{"num_hidden_layers": 11, "hidden_size": 640, "num_attention_heads": 10, "num_key_value_heads": 2, "head_dim": 64, "intermediate_size": 5120, "vocab_size": 19163, "hidden_act": "tanh_gelu", "norm": "rmsnorm", "norm_place": "pre", "norm_eps": 1e-05, "positions": "learned", "qk_norm": false, "attn_scale": 0.125, "bias": "all", "tie_word_embeddings": true, "parallel_block": false, "init": "normal", "init_std_qkv": 0.0152, "init_std_o": 0.00323, "init_std_up": 0.0152, "init_std_down": 0.00323, "optimizer": "muon", "learning_rate": 0.0173, "lr_mult_o": 1.5, "beta1": 0.93, "lr_head": 0.00524, "warmup_steps": 200, "schedule": "wsd", "decay_fraction": 0.666, "decay_shape": "pow", "final_lr_fraction": 0.0, "batch_tokens": 262144, "max_seq_len": 1024, "doc_mask": true, "z_loss": 1e-05, "train_tokens": 1461000000, "max_steps": 5574, "dataset": "wikipedia_en"}
Each number is 128 + 32 x the weight over its row's rms, rounded and kept within 0 to 255. Layers, rows and columns count from 0. Numbers have three digits each. The size before them is the row's rms in percent of the matrix's.

# down: layer 4 MLP down (transposed), 5120x640, rms 0.0366, rows 4930-5029, columns 64-127
# up: layer 4 MLP up, 5120x640, rms 0.103, rows 4931-5030, columns 64-127
down4930 102:143168159100159147193138142143157144139148148095098077180041131112139101200139135112188141126135145135103117138058141087148177111134114195116153142172172170147091115141111123192123078148117090
up4931 106:150148160074093146147112148132116108097151085110103170151141151156120117189108071102093086094141226180170158117127074171175117149107132165166117151135150099112124129104182168092172117138125147
down4931 097:167133155135182130110121115159124119082150121067183082106134128108136089165122129139153143052129111076140126129101141154147139139159158118101147105108129119115192135189132150153224153113113194
up4932 103:058102105147136124102162132105170124171166156157203112104089187113114159130159137167073115140128100175142113129102085109133197223113182141171167096137092169134128150127113107065117115103108080
down4932 106:163161096173126150107129150108134204173146137147121162108101062092156176096118183091118061172091074123112064120185127124114068081112110090151113077145161075201106094145114102143209135095120148
up4933 095:118150130123144127118130067166165114127142166101142146064125103098115166149141112117118114100127133140141100168168131168137175142113120179107028075111137108113113165047150110122112104110119165
down4933 094:108118160153114106110077139067088114151038043142127152134132162162154094121118119137073133089142108133130122150105152153120108116111131129089177197122128134138202127174126146179137069134179140
up4934 089:129135133115118131090114121128096093143112113144125059125104073170080055147134146127172113192088105094120133071127104084135179092069115130128140080066130136131120133159133132132188097107146136
down4934 092:168133117109073139177130135096151149120107160147087162056163153139141106129116155123132110098110095182164157164106111143145103134151172110180076111162124069131131143116091115193114099106110171
up4935 099:127118077125174110073178118145096085109163140089143126150131099165123158129139126124129169045102127071100163083109106154083082141100091146113151094163114111100132113149139163121148202080121149
down4935 099:138121159121105176160108081094145128083091112128094137140157182097141157127084088159138085125080188130161169139151127121135154107141133159131138133127150164108157178130153144130134107151134112
up4936 106:141163116129131096133121155150089121160144111138116110150123185069122155186150134143125133118164131110143098098159103111120085142136131040110121106139144122082243159168134066045135170098101090
down4936 097:119074180102153146149109070143118113176135135155101138134157129176191141156142134093144105119148158101148106133157066108156109106134151149158117160126137120107098102127069155167173083093121155
up4937 087:094162146202146157160123139102105097102069110142147110094184177082054087166163109094179159101121113079108135182080200051140103130100160088123170098114099076101164134106136137098140138107173142
down4937 083:147140118124125145098092158089124120136181214140096074189112065176154151154146123149132114111050136181155080033132098135175078166188064164161150152158138088181156107119124158088106114117127073
up4938 106:114163141092127169168133157143048105173194156086122108092163237138079117114101106145109124187133102125118162145138097171101097121126167179132142121094108032090109114138167156105143097148166141
down4938 108:188122154035101172153146056089159157126153148116123120111116117149168098144119130087177117068076177140086142072163186149131190146169071096104147140154126153104123221082095140152103116104125088
up4939 092:114119104155118099135110120090111149158112102055147132096138120097172091141090104147116091051108123099143085113139179085160163158115133135144092109112132177152153139088098177114148106117125117
down4939 091:110108088080141100167112140148095117150153076109191185119098109121097097125136156071190081191125142125120127126162121183126125093122066050087159108109158141035145125109106120132134134127079102
up4940 090:131145109185175196162154120099087090116115163129144152132100137129076170099133118149157169087128127118095133115118076148100167163162168140172187154196114143115136104040123131124138135118109081
down4940 092:102142162099073140152128084169160137144113106153076130123126130106119158162139152145095119135110106117150156175117144084084077139137114113157106097095140165095148135197093126083162170106090154
up4941 089:140173111151074134098132171135082091059114086122173151171080127149105129108105052137114080107130176127137161146092150068112118155107175154146121148177144117134139158086110154183115111203152129
down4941 088:154160171121183116099121131146130142166115149148114070129142142140092090182163143081065183138171185094179111070112155107121089094174151143127059145125210159127129118122145116114164157145139158
up4942 102:134093158202153107111120053141159108118138140145114173088114072111166125158091065158166106105115073145153133103172145108123119146124088108137110146144162091165171137101101125108156105114088162
down4942 103:093139185137136160158110169156113103177136149140108138139066173163155101143155138148071154098176074148141143156124123135081138159130140110126174116149090092165093077112144185147087078155116104
up4943 088:149161093121079149107118096178187140150126103149134105115138145158169135161152080107113153123133089082137148150166124124109145127115123117193132110070057146135112129213151091130120125170107130
down4943 090:142144104170105168109214149054116161093094075177118175116164098123158093123105126150114125128121155171145115155113145154112128174162122144133095174112116135106132104076145151141136089125178073
up4944 109:155057147122140170100074094134051149126100112092095125159091127077142147167139116136154165146092131112103134113094106131126102103094057160078207152100147118092160124083198156177168162173167141
down4944 105:085108133118167098123153179137110062185108150194133188101130189145114074071164068113131121112111113148072189147136175134149175103132134109110103138169134140118115112132076113078142154074132069
up4945 114:128117146139148186109100107122073196092201159093132082085158112122074148140071119208118126117102113141173101115105127107139137092147144124123108163098135085134156141135159136076125160087157216
down4945 112:092103113055117113122125095163128160128162088110160144122143094095199063089104091178125103149114176142113066175105109104182118127088131125154106111090166086081131091137118178122162109115103172
up4946 094:100110145129132123130183107129112130175108135072095067124106067097176081178087097055137135115170151168134104078156144091113119115108096051148131114077137065159127173104153159131119105098116119
down4946 096:158101167111134148080112190118142130172135177182122161098081105193107116111158137128137107148104105067185141081117105175067127122176125142122135156157091117128097124094110111127145130217114095
up4947 105:092141076118099142117107141123141126114081137177141130095172129153179092182129111142150098106092101135100127107152128167066078107168109105126121133099069105123153079210105138166155142165107164
down4947 099:144165127104215199155101164124105125186201166148182141130121178162156142122171172119154144127102154117181158109181066097101103125142116043178123071138099144143107126122145100126113095128175125
up4948 103:150097151082091146138135132116125148185097105150099105160064100129129112166111111146135089100121100157088127118083156106125164147104146076157115157172118114142113141167111081094190151124156190
down4948 102:214128139154151155108190176112151103096134138111145156109141098177077122120120076164094172097098156106108117125136155131139185138184097108107127167106118178184120146073119126110138119116120142
up4949 090:073159084138120132138116119149162159069122158117115152117086094138052192081099153096112113171072143129096129099082160078179199094152088090149196180099120086153102151119159079131110119140146131
down4949 090:101107124098078136132065095131092168085146118132107152122175162097188106119113162115076151058133155144120114143064126138108108169072164142115093108122127118030126141138132117151160077098126121
up4950 106:067072114116085121150130148110113095160102131185101150136104152146129165123092033195138173129129152174068108107099119194070139120077152145179042136071087131080129125166164149122156115116099163
down4950 115:117084186122137123133133160096093126129144155120156182168115217156102111120151123075119085070201113121105141114112132109110132118132144166133116133114095106121120182113072133116162126183133074
up4951 090:197096134214110094133139089112074141179093154154124130160166120085168110111170151104141152120166112155158099129081130131135164081161107113158151130148098074090100111131095149140100142133116137
down4951 093:175099130069153096120151189087141127142096125143142130082124115121030128048059089092101082120129068140142109106116204075141055087097126127116106113160106131085159042135171071143153144124123131
up4952 104:095086085130141119182172132130132087146077123033094092127090149175090121177112107159121117094123093144154183101141165150159131141113173136139118102026109156085157144161073138134065147084106140
down4952 112:183152163128111073186157161133103153103135125168088167138135152176161141067116161140186137090106150078072115134162094093095115144087187077167096119109103132144155163140071139165172154137145148
up4953 103:171088101143159158143145118147147105164155097103111141170094076085157137187111129150180126099116067079147086147136149154234139120135123149149097123120121149113163135085117097144154158125110203
down4953 106:139169169115172090130134078204135131144148106130094122116154106179155141129128184125161153151110193101119143089158097106132135138111109127143016153129124198163112202152138065145096140132139105
up4954 100:120163147183069141111120146150101104105190139156136109158106139104117081132141140082052172128117176128105138130144135135107100145127144140069122113151187147082121127145069101100128139150105102
down4954 101:121082119093196078151190112144117139161053155170191121113160175159108173109138123119220136088129114154154121169160124133190112148141145082192111175128107106108134162140174121110116091116100130
up4955 086:148112084180135116168176115153097155093146167164108069065091113128157121095050119180160125122189150171146090155124116157094135093117069177086147123115147162161074173163079085084097149083119096
down4955 091:155074171088175206146159136106084180141193171085151105169120185102152081079134142097167120195147120124124139147160196143131134124112103158144117115098176120098123164133182110149125116138121111
up4956 099:136132105056101154140140125101063089177115125174097160106157132147123112090081072129129088119130144177165146186073101135151158157106099222120093156129101173141130125191085150041105120110125060
down4956 097:106122124133107149132143127136151129127132132118163073147161149118064184081149109197111115146117184117093142103156132119160071165074150084192118096129098188136146165141122079131119194132179106
up4957 091:112086126110109055132105139145159166096127127066148122144167140075099130164171098102149117088058102131058163214106107088136151133118121110135133169124107023091152092187153153144082158105090139
down4957 094:120167119162117122103149108096118135171102156160124110073147128145121128162133151146107074169102112128125135155142156152094177082141085107108166058089127039219152125080171144119121104131117097
up4958 092:138119155088123067142115072100175157094139073166077134192169102128131170129126100154101050113143123118114118104125124097130081129058168075116145148098147121177087065167139172123138130122117111
down4958 091:086111113117097132019139090092113070182130092175195153119112105153099112152150085123139170106090144106169131099097125138141099122100080133061127121175154150114122151135096162139064140163085113
up4959 097:083120150097125168123094095098132173054202128055105115167102186141059132092144155100159076125138136076104129154139189079145123109109107156112070062112153152119156146126153123146123102153124107
down4959 094:116137088132101152120182121117150170122167127078082102063189160135116153088122147176120134090076115194145126118143127124144105143125146126172194147167121168088132128081168176118131135110106119
up4960 107:118174079122090122152117116121142075087141153065124153100121151142144194152080112125211081128124116152133171125145137185102116029189117127095146098120130100123163123138127176159110102131150105
down4960 099:117112116182124109171099144141155156154139176151148154093200187065137187149191117112086126095110100088106163159155117116130151172134089131139127149154135156094154125155164140097173114124156230
up4961 093:146107107142115176143132112098141099123091153126152092103125143130178064082076091140095137131134039086180118183155114157047099118127136168094168117148100138137112091096137135075118104155110134
down4961 091:126141174147180126077128138138106166096108133180142127185149174195072123168125159101153135092151189178092121155138103077137166072105121113101123144116148065155091132119142136091146157130081182
up4962 103:130091153063113153119151118168149088084102121167118147150189108166186142174119112138105167119065152118100137151161156081096167065156136127141183145114113117154131118138135166167162091138132118
down4962 105:103154105201183146142146213185154204134144158084134101099143153166144121126144158136156096089102124061088170109153166156143137159140143120119146120121104097183125158124081184162103117179104136
up4963 089:093090122142081101118136154122146146121128098141148100125100137083142116124150127104150093185090146102226178116138076138065094132180147143169114056142121172107119137154124138146186164090121116
down4963 092:169174076211147115100122160071073078144126140180198137110177165124094144172109147123073086146132141103092131115170118119128135174133126113119145145141118139145100139161104125135144151113121112
up4964 102:180102094110142102166125127126106085141136163153166112128107094084119149178142116182142154158173130089165143141081130073115147134180126122092121101164112184156135188136061152131095123058080127
down4964 100:125127123142089083100105137103159143137143139134090114072095183153118133125099103159124145111166079105114059125119093145083150062112140139200142115158123115175104169141158077113173132135192150
up4965 102:187093152101129122109075155135176150146134065183104163104202160189151119118157085107148191141149161147126151136126101150176106073106166049136145185018166106155131084097156084115089113134096118
down4965 102:165125111152081112101158173160123125123187141099076170138140130132149139134053047112132167144089142144076109154144179143198108084115124104159117116156089145100087112079129176163147148102136087
up4966 127:170149149095152094109188122095094137097141120133162162140181183036109130142133145162180138162191149097087140217144173139149137085135118132142156150118168152093111138184117120094143135151130130
down4966 117:121200142134128145105107101134161105168135167087124090103057062101117095091187140095153132106132077097121192117030082102143157140099185103180103124194139113142121146130146110162110114097153136
up4967 112:127139205142033073095085131140140098109147161171107086132180156119142179089136104122125156116105180124097146083185139131161195151082190163120096128141127127132140152131133122144151142123136139
down4967 122:104103109121143139165136198155099150104088073114125190162163127141095090127124098098162122118088124156163086088105156122143108144126127160124167077133160113092142150104127107134179221087063116
up4968 093:079139122143125100110192150178129127181145093086189096070117152099125155049119109142111126113118113137161158091110205076197147130127082135156090131108185147104133108121143117091149146095149179
down4968 093:176166181141111145160178090108133123111146156152152194108127128167081121140143132089101127127108084159087113071139173111163143087111090122151160128130127124141139135152102139116118106149075157
up4969 098:138090138119072090173134142141121128152129143151132159116140158138157120171109162128172112063106160173141078089137108067116133088119145143073119164097170118108136132119080124130160132110054154
down4969 099:155160178134161178141072121135165112165109115131087099085134147103096111152128133163150107150134152126158180133099154145176183127070124107137099170130104102144103112112085174092099090143108089
up4970 101:117163197095042130140143091121109173122147117180082143076145120156162134095123109120091149165150209091129135105152131086206165113184133155115197163091092046073161145147126163122105165126123071
down4970 093:173119114102186156126054137135120206124111089138100128073179174091076163102081079090155145152190144074134171143133072168073093136118153095143095108094142092073148137101147124164174109130058176
up4971 105:156144149147183117176166153095189140113185058116156110112174080054092175133130147127127109080194119130108122165070121149114138132105141121124145128120125088160082097101144146148102095117120075
down4971 101:124103157170130093100165068109124132127184118092170063145138102127173156144208110174134161093155104154122103137094117102119088090163179144141130139133126144106175148081155101118125204127146146
up4972 100:126146098127151128113093144104142212112103122100199113149079168153124125083140082118098135123096110092162151135131140163085137216099134113090085160119122141168194112089188095162147153110172151
down4972 090:078103149157154189163134106091153082139128181159097116106097132126078137131122131144103133123111128105117085020038148140120145151063093111153088121096145174070098119162090138138132076111134102
up4973 099:119144121215126101201143170093107100147096102098096139126100166147130187116144199073079141092036064134150085116172068143178079043192136132094114119086089135076142073161113087130149138194108180
down4973 097:168107109124140101091191160116124096135092126104149061141108096095107118192140137117119130138132136120121103090138120139087137133158077173131170126158134111158102103119126156151120076126087153
up4974 090:157170183181168111132166129161149109146104090141087109101150110105069074110074143145122145101125196139170091125089125115146101126119123063092154048116104091142106113148185153138212144118158121
down4974 089:129158098102173153167099115128229052125127141146130173124125158167143117146167069116117080130122110109179156129106156190114089098167096109159119133072107110112132116189116115165145143089148126
up4975 094:132140102049145146194143056146097172127155146183105133162119149066156160124185172172155113190120121108154132170095165090070117137134098089115070130156124139151052128089110069120148152158195094
down4975 094:117086102150169152129143118089144155107126132113097114119115107174125137104119146121169130091122126140133135139124085115126131248216202110126131161116154077155123172209139128160069139082096143
up4976 094:112122193146130119133148071105116142131084068124109119106164106159124139146149122176133145158095061104133125144168162115109116152155162165162167116127107123150156138151076160088167088156127124
down4976 095:172117153105109174179048168100135116159086168079159216146089134103045097116160092140114186115185116096130107134144097129143120098154176103153111070165049158148100062128111134173124139098139141
up4977 098:091201098129053103136110125149168197165086123093150132112090091153144088169124105128161152130161113109143126158163135116185173114113137128193203112180138178161156090180110131132100111074165115
down4977 102:097145179140171151147100117107123125136150207176114158143100049071165060109110114142136179092189130112136095119075156166168152152074088151113111138174082170159144153143097114147129144202151105
up4978 107:134132120129074181130145176147143110108146121102091142150155107101176110128146137116097133135144169114120153095144106105195155165114141150136086136115126142112088099128118091154129165147147144
down4978 099:133139093127142082114151135140113159108139101122106138123084134129078090155203176193154090191075131138122095110116124111036174144097143083151161110153097124105193054099127118085153184159089101
up4979 101:123180070142100115181115144132150084175120131147131138150147158129116056169140204082130129114119161098099101095126094123146156153118108087103069125095144157118110121089146172137098128137181118
down4979 099:178142191153194206114165194118079142126150154159094108171116032166149155138118095159164171148107180152154091169099136102144142117167143135149152125146128132074172084110128116152136120085117095
up4980 101:172177134174107084173139141137121089146193191120126177089155139129097083117113148136146144190143122113154137160074182142167090100161141181074136110136102156135116134120085095077121207113143105
down4980 100:129107155097082179154098156134162167113185105133077151081131088114141127106129114114175141141147080121135187090099134107094138124127135047151103127144132107100127131153176155139155153076088184
up4981 103:176188114086087140082140076094140068103184090128159138151112139131145115127190140121097136098105114132073129095097177134099090121135176132112126130088146086091143140117140177183112096112154149
down4981 099:108150067101165146125142095137082184165135144173171223144157156149096142152107091117159175148179113149102062176134101129131120134112076141133077147126140137155137072143133131156137167135111112
up4982 123:161128143124195119149156121185094126128146166159156092127122149116116099149090181102169175132118148123142152123147091184156164127146130175125132100114144125136092141145184160147197126136082116
down4982 120:153144092151131111156066092110105170066115108115089106093166165087189095084163060149131092162127157133112104150129114076125182125115128078075069135218113099102105154129143116097135087154135133
up4983 097:100140110077118133108084146153097136137086071107155065172180138137123109092085165107112136092080169142113119142081091094087105130090110194150106158148193097127096105064116152105177105108092096
down4983 100:166071158147130157120116114149132118127107167146086061156155188118092135134171134167111075081119140150103094126175122145131091107143161119136137165142097122133117192190127212162163174091130122
up4984 099:124122148085096132126177126092103164132162213118099099099106077148118139142193107140086124150143151174140149047143131178128175105106148077078114098151116172092089119112147078129138137140173156
down4984 099:077164146138131100080132117109095169135092155107142148096163144109172113119161159178155174136124152127120131098134120154108142196117119126151094064186155151070155113166115185101133174150085144
up4985 095:133099146088129186156098118141081127175109132176130144157125125186142111091136169139163104138189102139071087132169163087172092118089152197159123096048070059111095097133146091128108117113096169
down4985 099:171137099108120108101104137074118072118121097134091121090097159198085075144143111137099076138132152162162130104118154194061147167141137101142112081134141113129190166043174167135086116088097157
up4986 101:102199135164130085129155130144175145111097147138143212114144143106168141165117148201131107123199083141141120161129160130161072110123163097126102105144091104131083121134072084162129070134154150
down4986 095:137074081133149159161127119153074063181098097101103138160136116184111104114140105095148117148122099168167202104125144153078110134100107148131152142173188152090151069144156151113128147111071146
up4987 110:115160094121067133176114110155132142118149064091208163134144098052143201121104098175150130164086052175160183140140136136093162122134086179149211125125097111073150132147166111086133143107150124
down4987 102:150160114081124129163145127112089150131102185144131158109133139117079114072163081138122127134104127160113150085104125125150129141115172120070062105179148077221093154140148118102150116079113165
up4988 091:107120153143141167189118128163126150116150121145051140154123172102094055131150188142084117140064149120137101106172139139158129111157102145176115144167119122141113159093122150167136102099161153
down4988 092:095168173109149096082097084081106104162124117138204157135120177130035097155102086108110104147107152113197168168097137152095165169127127110064114109150159150091079139107176088084135138091093132
up4989 093:138087154143234138102165158183126174143054071121131133091118146134180123137128120189133177215191169131118090112134154166101077117141140105119177148141118157105096142071112152109178125106111144
down4989 097:079131149153129163139086122123171101105169124101168090133144118109163158117146082180097071089153126108123178084132074063106124114139117138147113185076194084179090129133228107083124110156093064
up4990 091:148129120129167125188146184109101130168127156097108109109151110128163121141146116130091122181180149055078102126103113132112166170145110115158098156205109162139140109125078118091101174132159139
down4990 100:134102090071066139094114133075141110099145114092105142164083143173080160136119108135076104151071081153103096134090154111121156113166140135109084087115199114140166148163099097134184131163123115
up4991 099:153118053154102141119147132090101107162111120122132126093124100084056134124155144171078166116184116152101097085099136098149162186173171090141101151103136116139103156128156145124171110121112109
down4991 096:200171147133124139162106079187165174171097189092126128138068121132153048147131101151141137130114124116144072127137159103071127125226125125129142119150067109083094090166131142115099148174148137
up4992 095:131075133093152137160080144158076087130106101122111125108102110090099131105115170089154111135113164128073171085124161103154126150127109085159149191101104130136106095146112129137094126109126150
down4992 096:144110085127190153094063129130147153093180138154141132096152106135133129089147129116154065103122057138101157126130079129095096060106147107132153076124158146132158105123113153166139164089077119
up4993 094:064074155179113115076124096129232167150130136141107085152097102096150145101144113168120120126081118163162200118136083062125075142122166147179105114105134118133120119156118183127112112073137128
down4993 096:146149130084119088148057134153134103144116136153185107121138188167168095177152148106172147138181143141095086138110170155139150144087148128085109100130074192097127166116153137135098032098114049
up4994 100:160094149145122144119138147117115104161139117062124148097082093069083092133089086147120096097135127121094128134099110122113139136146117075174172096152068084099136120105181137095130128146133144
down4994 100:112084172139180155121111154129145112045068131156097145135134171110090156148143150136105034136064091160102093201155174129166096081107068142090161160160138100145128108183110135148137161116089136
up4995 106:074136101155134140132156154214062118114088164142138113169090151165087162101132101116083130134096137095085142105122147182107167169079125137120144114095075208106153162096136107097096121112087183
down4995 106:141056131158138102118151109046051130099133148133090094151125163092155123140152082098122123159166154122132100170157126120104172172094137121105073117095074173095150140121076140129172127092123130
up4996 094:137078125131115093198115120133132196112133132142166060160145131102123121097145112148116117066174182127114172109070135169121154103142154095180123106114119151122185119164083143175162144144084103
down4996 100:135153145172099104169123111119098103118135156227075164140116173160120072106134088160124154166124122153096132124128084136130106141176126169134085133196119114093100103091075096170175112169116192
up4997 098:156109143188153174141105058129100168127168112135202156127114112137098120116138089143101143145150104148163110179163133149167152146151105076081160146073155136119155148109158132090117113107069133
down4997 096:120116138125128110102154107136086151097079166125128111161077107055161130118151152073169132176166098141104097080175180167159155136141196126136103138107106157108149186090119079152102121113180109
up4998 080:098150159140179163117153196135126106203117114122123095085104123187132157148126181108084167130149101144086107180131128136116073154125151126120152111129135124101129084092092153122146141090094158
down4998 084:083124111065095135075134101125115138133128151165155122142115145204108101088166100138154048144095146092067155091138080109017097054195108141116125089113169110077129127133124107101117134098152145
up4999 092:126131095077076072168071123135179110095158127195126128093132155163149110129187121062134111118129094113109154133124161108174123142155069083179169143162104113139161150130112146090113090119115161
down4999 093:108063191136144121151096141076079163159185160130090080153185135188089171144138131065158131093145144117127146143106132108136126095120120139168137121156123102112124133105145140180123165129134097
up5000 097:065165146107140133125126100130112172109151146091121154172138120116160115132108129114094120174115126211142111178136136121071106126129130088147129140138102143132111074135075126159094075130190130
down5000 093:181132186156124117113128086105156110138072106153134130095135161121126111155163168121073120138117153153170133133099193106139102135130108170116135136134164144170162194142169120143211141083116177
up5001 106:140137129109123135112109216131127080062117126153131142146146139103164098093146144129067130158148114098088166112183092128083132138131163075228118126180102125155108142132125149160112121164170120
down5001 106:152139098147096121120120112112121188133125115149145146150092134151142109107148127099162155080082149130144155135105114131143125146098163110079161178107146118135106143140085047143088064114078147
up5002 099:102074125093162121028127142111099109150127141120168076151126179159166160096112151117084147158111100138088117131106151162150128167093080140125109116147167085128113118156121155132098132198115094
down5002 102:129154171104130087157126159188142125146141141167121114120049138128102067127097147098109211100114177101178122145131183061115054116141149148065082084112139086106152122078125128157120163136193224
up5003 107:106118164198129124116149110080089097147122124147100141073129056114053120160098113131081119082181184164195130131030120087115127118130145150164097175118113130106175167149140095116131104056091176
down5003 106:157139107164081108144155144207152099157142129125143151140125085150106100116108152095087128133142090097179063111114087148112109156149114071138104145095154114096121190181129144104102110116134120
up5004 111:114077132181135152188161140119125140140110137120114154128185066130134103131141039122107140168186183190072121123104150140186150177105140157136108094102110136068154126089080148094158191103154172
down5004 113:177160158146069151123067157123078142122107155167056129093085129179177154143137126123152136117112133137113136108156151164117142117150207110131144123160154149118139176101172082174082091126121120
up5005 110:131163127080102102144181096082119127127111136114114187178116094082080124126105145114179121118147150184121123165050106089130106140157115146112205117134111123146153152139078119103141092106144078
down5005 097:072031095041163100155108100119156121089136027156158097135140150110169108103182134129160066093092128085116122102080186164107187122153110156140105138137076094143175107134137116158174164165207175
up5006 129:124141099037125053107111141094126137088126072096118150097169146128166174105103165161104173129034133114156144196106065100142140078103121139107160131187183105131104164147160115111117170109194110
down5006 124:101152126195178090125122103108204133212171129138178135148163118119233125075134149081128186158138125112136101133079105149123118131128115153104177171130058134167119141157090094167124113179105151
up5007 102:142128141111136159113083149065135105136147119124107180143157120092131146096125116152109136172156126118124099180135126110137133152105167150126158117126165167136115093170075105119152128014172101
down5007 108:111117088059137133152151137145168154121114198154149117134072099151068135130219163183127106118131095118127118161090052140109069145153120123114132124113117116133126145131145164107155183131170176
up5008 103:135091129124123150103127054122125185111123095114143140092098112192105143163081098120114103106198082093176152105139138166114085091140111164151144107102112095132130165115185090115182116060114129
down5008 099:170162128155156121132128197210177091139138154196040148132146159143118138140169148113158120082069072086091112180134116117107155160096092077169132190102157167185129099119133125132173111148137137
up5009 106:083135148119126152116153105153157117173126128134131115100142078113149157126090107117203162128148136100113120142178140103134136190100108136132135132120121126123127120097072147123150159120123116
down5009 109:080208139124140106126124163080090106138174143139085114161123185143124107100183128201129105103101211136146134137139131087169156041165133124130088090170155131052135164127155095126091132140149088
up5010 087:163139103137197113101149089143085147139140144100164143143128156140123165142090117109177140175104149141075181110183189138158062091081106109133114150126088147161151126102127095160167163141119086
down5010 091:128091102163112178184125151109129140134145131094096134145103123189089076098137188145139157183086102169104118120061107198139142102093119130121186195100126166121120156178102074177151167164133090
up5011 099:118154126143110113145124178108093135113186109163154156102138145146188161111131101103043145129148148113125133122145128099119067095113153154069044161145065153134099107080128119093135111100107137
down5011 093:055143110165110123157087115137121161165149141116119105127163136122159124111116146190123077119079175166103134105159152164123087090112107116177096131162152124135181128133176109112127161135107121
up5012 113:139165171125104126137100115152143144185160173131073183153130166170114121171157138141122149137082094165137201191161097110062111142153134130201105107122119098169136105097108099167110153102102075
down5012 100:069175126123116147072097111092130124114131100128115142147084114154137049182137121097097138099121131116124088091132155133125125155180131139143136118102187139137063107136106177139141119114170184
up5013 085:181103082216138133122121137079158125095101123136145130152099165132124081147148189128146111153127126178112149075119138131111151118142129142182162133186073133153106141107153090087112111114113102
down5013 090:181135146106127145109096079167148114173087174108164165085181100101128142156138124171085133118166050099089139121188133140142149192090164091066099145081166081134110172197116155164133119156145128
up5014 099:084119130162122141121139180154085151133128122189077112066157123148119120087136156141067174130107061160151077140141102101137069117062102195160135140188146142088118139081145139167177138143140135
down5014 098:196198075113124125122115115130110158193124139102091126131147172077092105120124135090100077122121121103094067097110163136116150106181123114120123149108058111132103140156155083158113158155081169
up5015 101:105198140108112117148152080152124127151150121099079143133158149051147099193104116102089154139181142144112167211093082143085107100188095121135131154093113072173151164118148183183132128114136081
down5015 095:115126100084109125139146164081100121139140162177119140075127160127064135137155060170150113081134133147072103139159195170183155152113119142134140130155159197115063147139127170126105158145113176
up5016 097:108157153159083100153139150170143205104121162163135137120134177131096104144092147117062104117147067124142145148121091086142108170145127158160131118090069202103105112111106138131109078106164070
down5016 106:148090156130132154113131141154146101114175117073089095158112119170107123071136121112139139166130176146175087131132116170130106097128090113122121072129160110184136171139125009106162113106152152
up5017 103:117146061174144087118130181137116105104100127122190155171122149183107140172129111099143082145117126120168129081169148100140124089197148115110096184061081154159121116089122160163138119120118058
down5017 101:126116147121115113090054209107082156105126140130087149124165178098110206125152118093148053134111099110110142112106122183053103164121133132165065118100166122140111138157090103182092143149159127
up5018 099:125094208104160126167163138191120134132104116106100100144121150085161124111132147159129122128141106115034121176130175108150142159160108171084081097082161138131133116093118155089138124134085081
down5018 100:149134109147098120163123109081099149097173131171139073076110166125155119092087108149180168178097140079115140122138084081058109078094135168155137124130134153048133108096133146143136123093164150
up5019 100:142165110161128172182107142164113150174089131063109100173127119136159104121129139063110195118099091120151140130120085092067098120086083128153111058120106169154126135116187150135094101143126135
down5019 100:125124164173073104150103139131147156133088108152084097132047149123134147125073167163109091155115142147112099099066073166116127102152120169118123083166152079131134175113128121130148100082165114
up5020 101:109095193171092126182091133143151121132142129148124100070167145131138126142185182099148107118117070120173197125164194182110176161106155157144114122147138105116089146136117164196097084076127112
down5020 103:107132125145139110132098133137156071107114157144108107122097088133132125182131122118165126189082048091072060101114166143126149125089146102074113114137147103130148129122112125122109121120094184
up5021 118:122162115112126114108132088114094101105140115182116202105114135113143116115122104166141153167159100131146133106132131099108145108129166142125101178182103087138078156104128096119124140118206128
down5021 123:161121102129199140178128125135128104107125190153136141169168163124107092120091102085105166111135080138090167115149097119142130121099114089085114117112146041071117189105112107082069107174125139
up5022 147:118093047098171103186143159126097124133172055114131141109125114173156127142128124122180121127123170091129085097102093086067163115137155145159135151094142150105085138085069167110144134164082142
down5022 154:146191163113095150122150142055138090099119163127053159188104109175132136113139135122153084157107084121136098171156148197120129040085116135124176121154097100178133132155140062134133128136080105
up5023 116:086184143143121166128165125114084133154145111100117072122079143076145060172065142166081100078105151148105190109168127166148144115147203132126111119157110138110106119162096112120132166093100119
down5023 122:118129116178098141127142107135153128112100151086138128107065115087141107141090087121116100139171088153141102043102113166158126112101146108133135056092133142130135163166081178110151140085165177
up5024 109:090154164095100063118151139108164129155080153155135145126170105121115109144197139144100114130095130117092138141186167092100113143140147102081086089097136069136109114171151182171115146079195126
down5024 108:175116128119103122109068102192118152194077082119138168076150120165199152126129105162177096085132123122119142114120139122164135167092136137139104170152150176122092117122111094091084084105082107
up5025 101:130160093047201142155119143121110155142168131166111130118118144132127112146094115227114119130119116124093107107032046151137141081147070099106145163126107121187142052148124079118072087216181137
down5025 099:093164126081136124162121158154129068151138095171164134139114128154125104137119140114153125104140083062133165135130079128144124092115198091098065033129062162180107122084075117144158029133115138
up5026 106:138176171082143071091085140144077113113119073127060182144084132163144166162131154155109115106128123131142104090126139148070063138108094180110088063103137138135098126141179122082109156144133120
down5026 104:135146131114156144120140097097166121163119148135140136175156064105120138151123139118081120111144145085118148137144118134126127110186094109107121109105094110129149138120082135167108049157159099
up5027 091:170118143076120147143110144133140117146129115188106077173115160110161159164149166126168117078074147121126075165171103049090136143112140094152158158164138105181130172099181133134100122129169141
down5027 095:105113176075165079141162121114100089142109208166114077097107117109204108125100153091172079148132113088182150126141137124141147191175075145117042126102120153068106114058187147167174135140083125
up5028 110:121143165138137148151108103142163131116072082148121106147101030093084136136139135098107151178082181128145118156156078082159147090178127114194087136089176126130109093101145155077148081091168161
down5028 110:193037110160093100132116166095154152160054147171139135141124125119133089121137170135140114122119132093103100138126089129127123170177090119148176148130177109088121176157168179093162066185149195
up5029 125:169156081189104076160159086165148127171105172126140108156112098201110073156089063141125066075116144098139161157143089125186128145167163131077100117120149109189146153130116099138113106118110198
down5029 141:101154123146179112091186188169128106132132144107154147139173128104131100088173145100134132093136164096134119183175146158171091155073108114058099100163174108121163154195103147155093114097122118
up5030 101:144123137115110140107208080113137091136144116094152059134120160093144143151133160087170156136136122124127142162157131163143141120089177126120123183119157112146148154183090064109116155114156173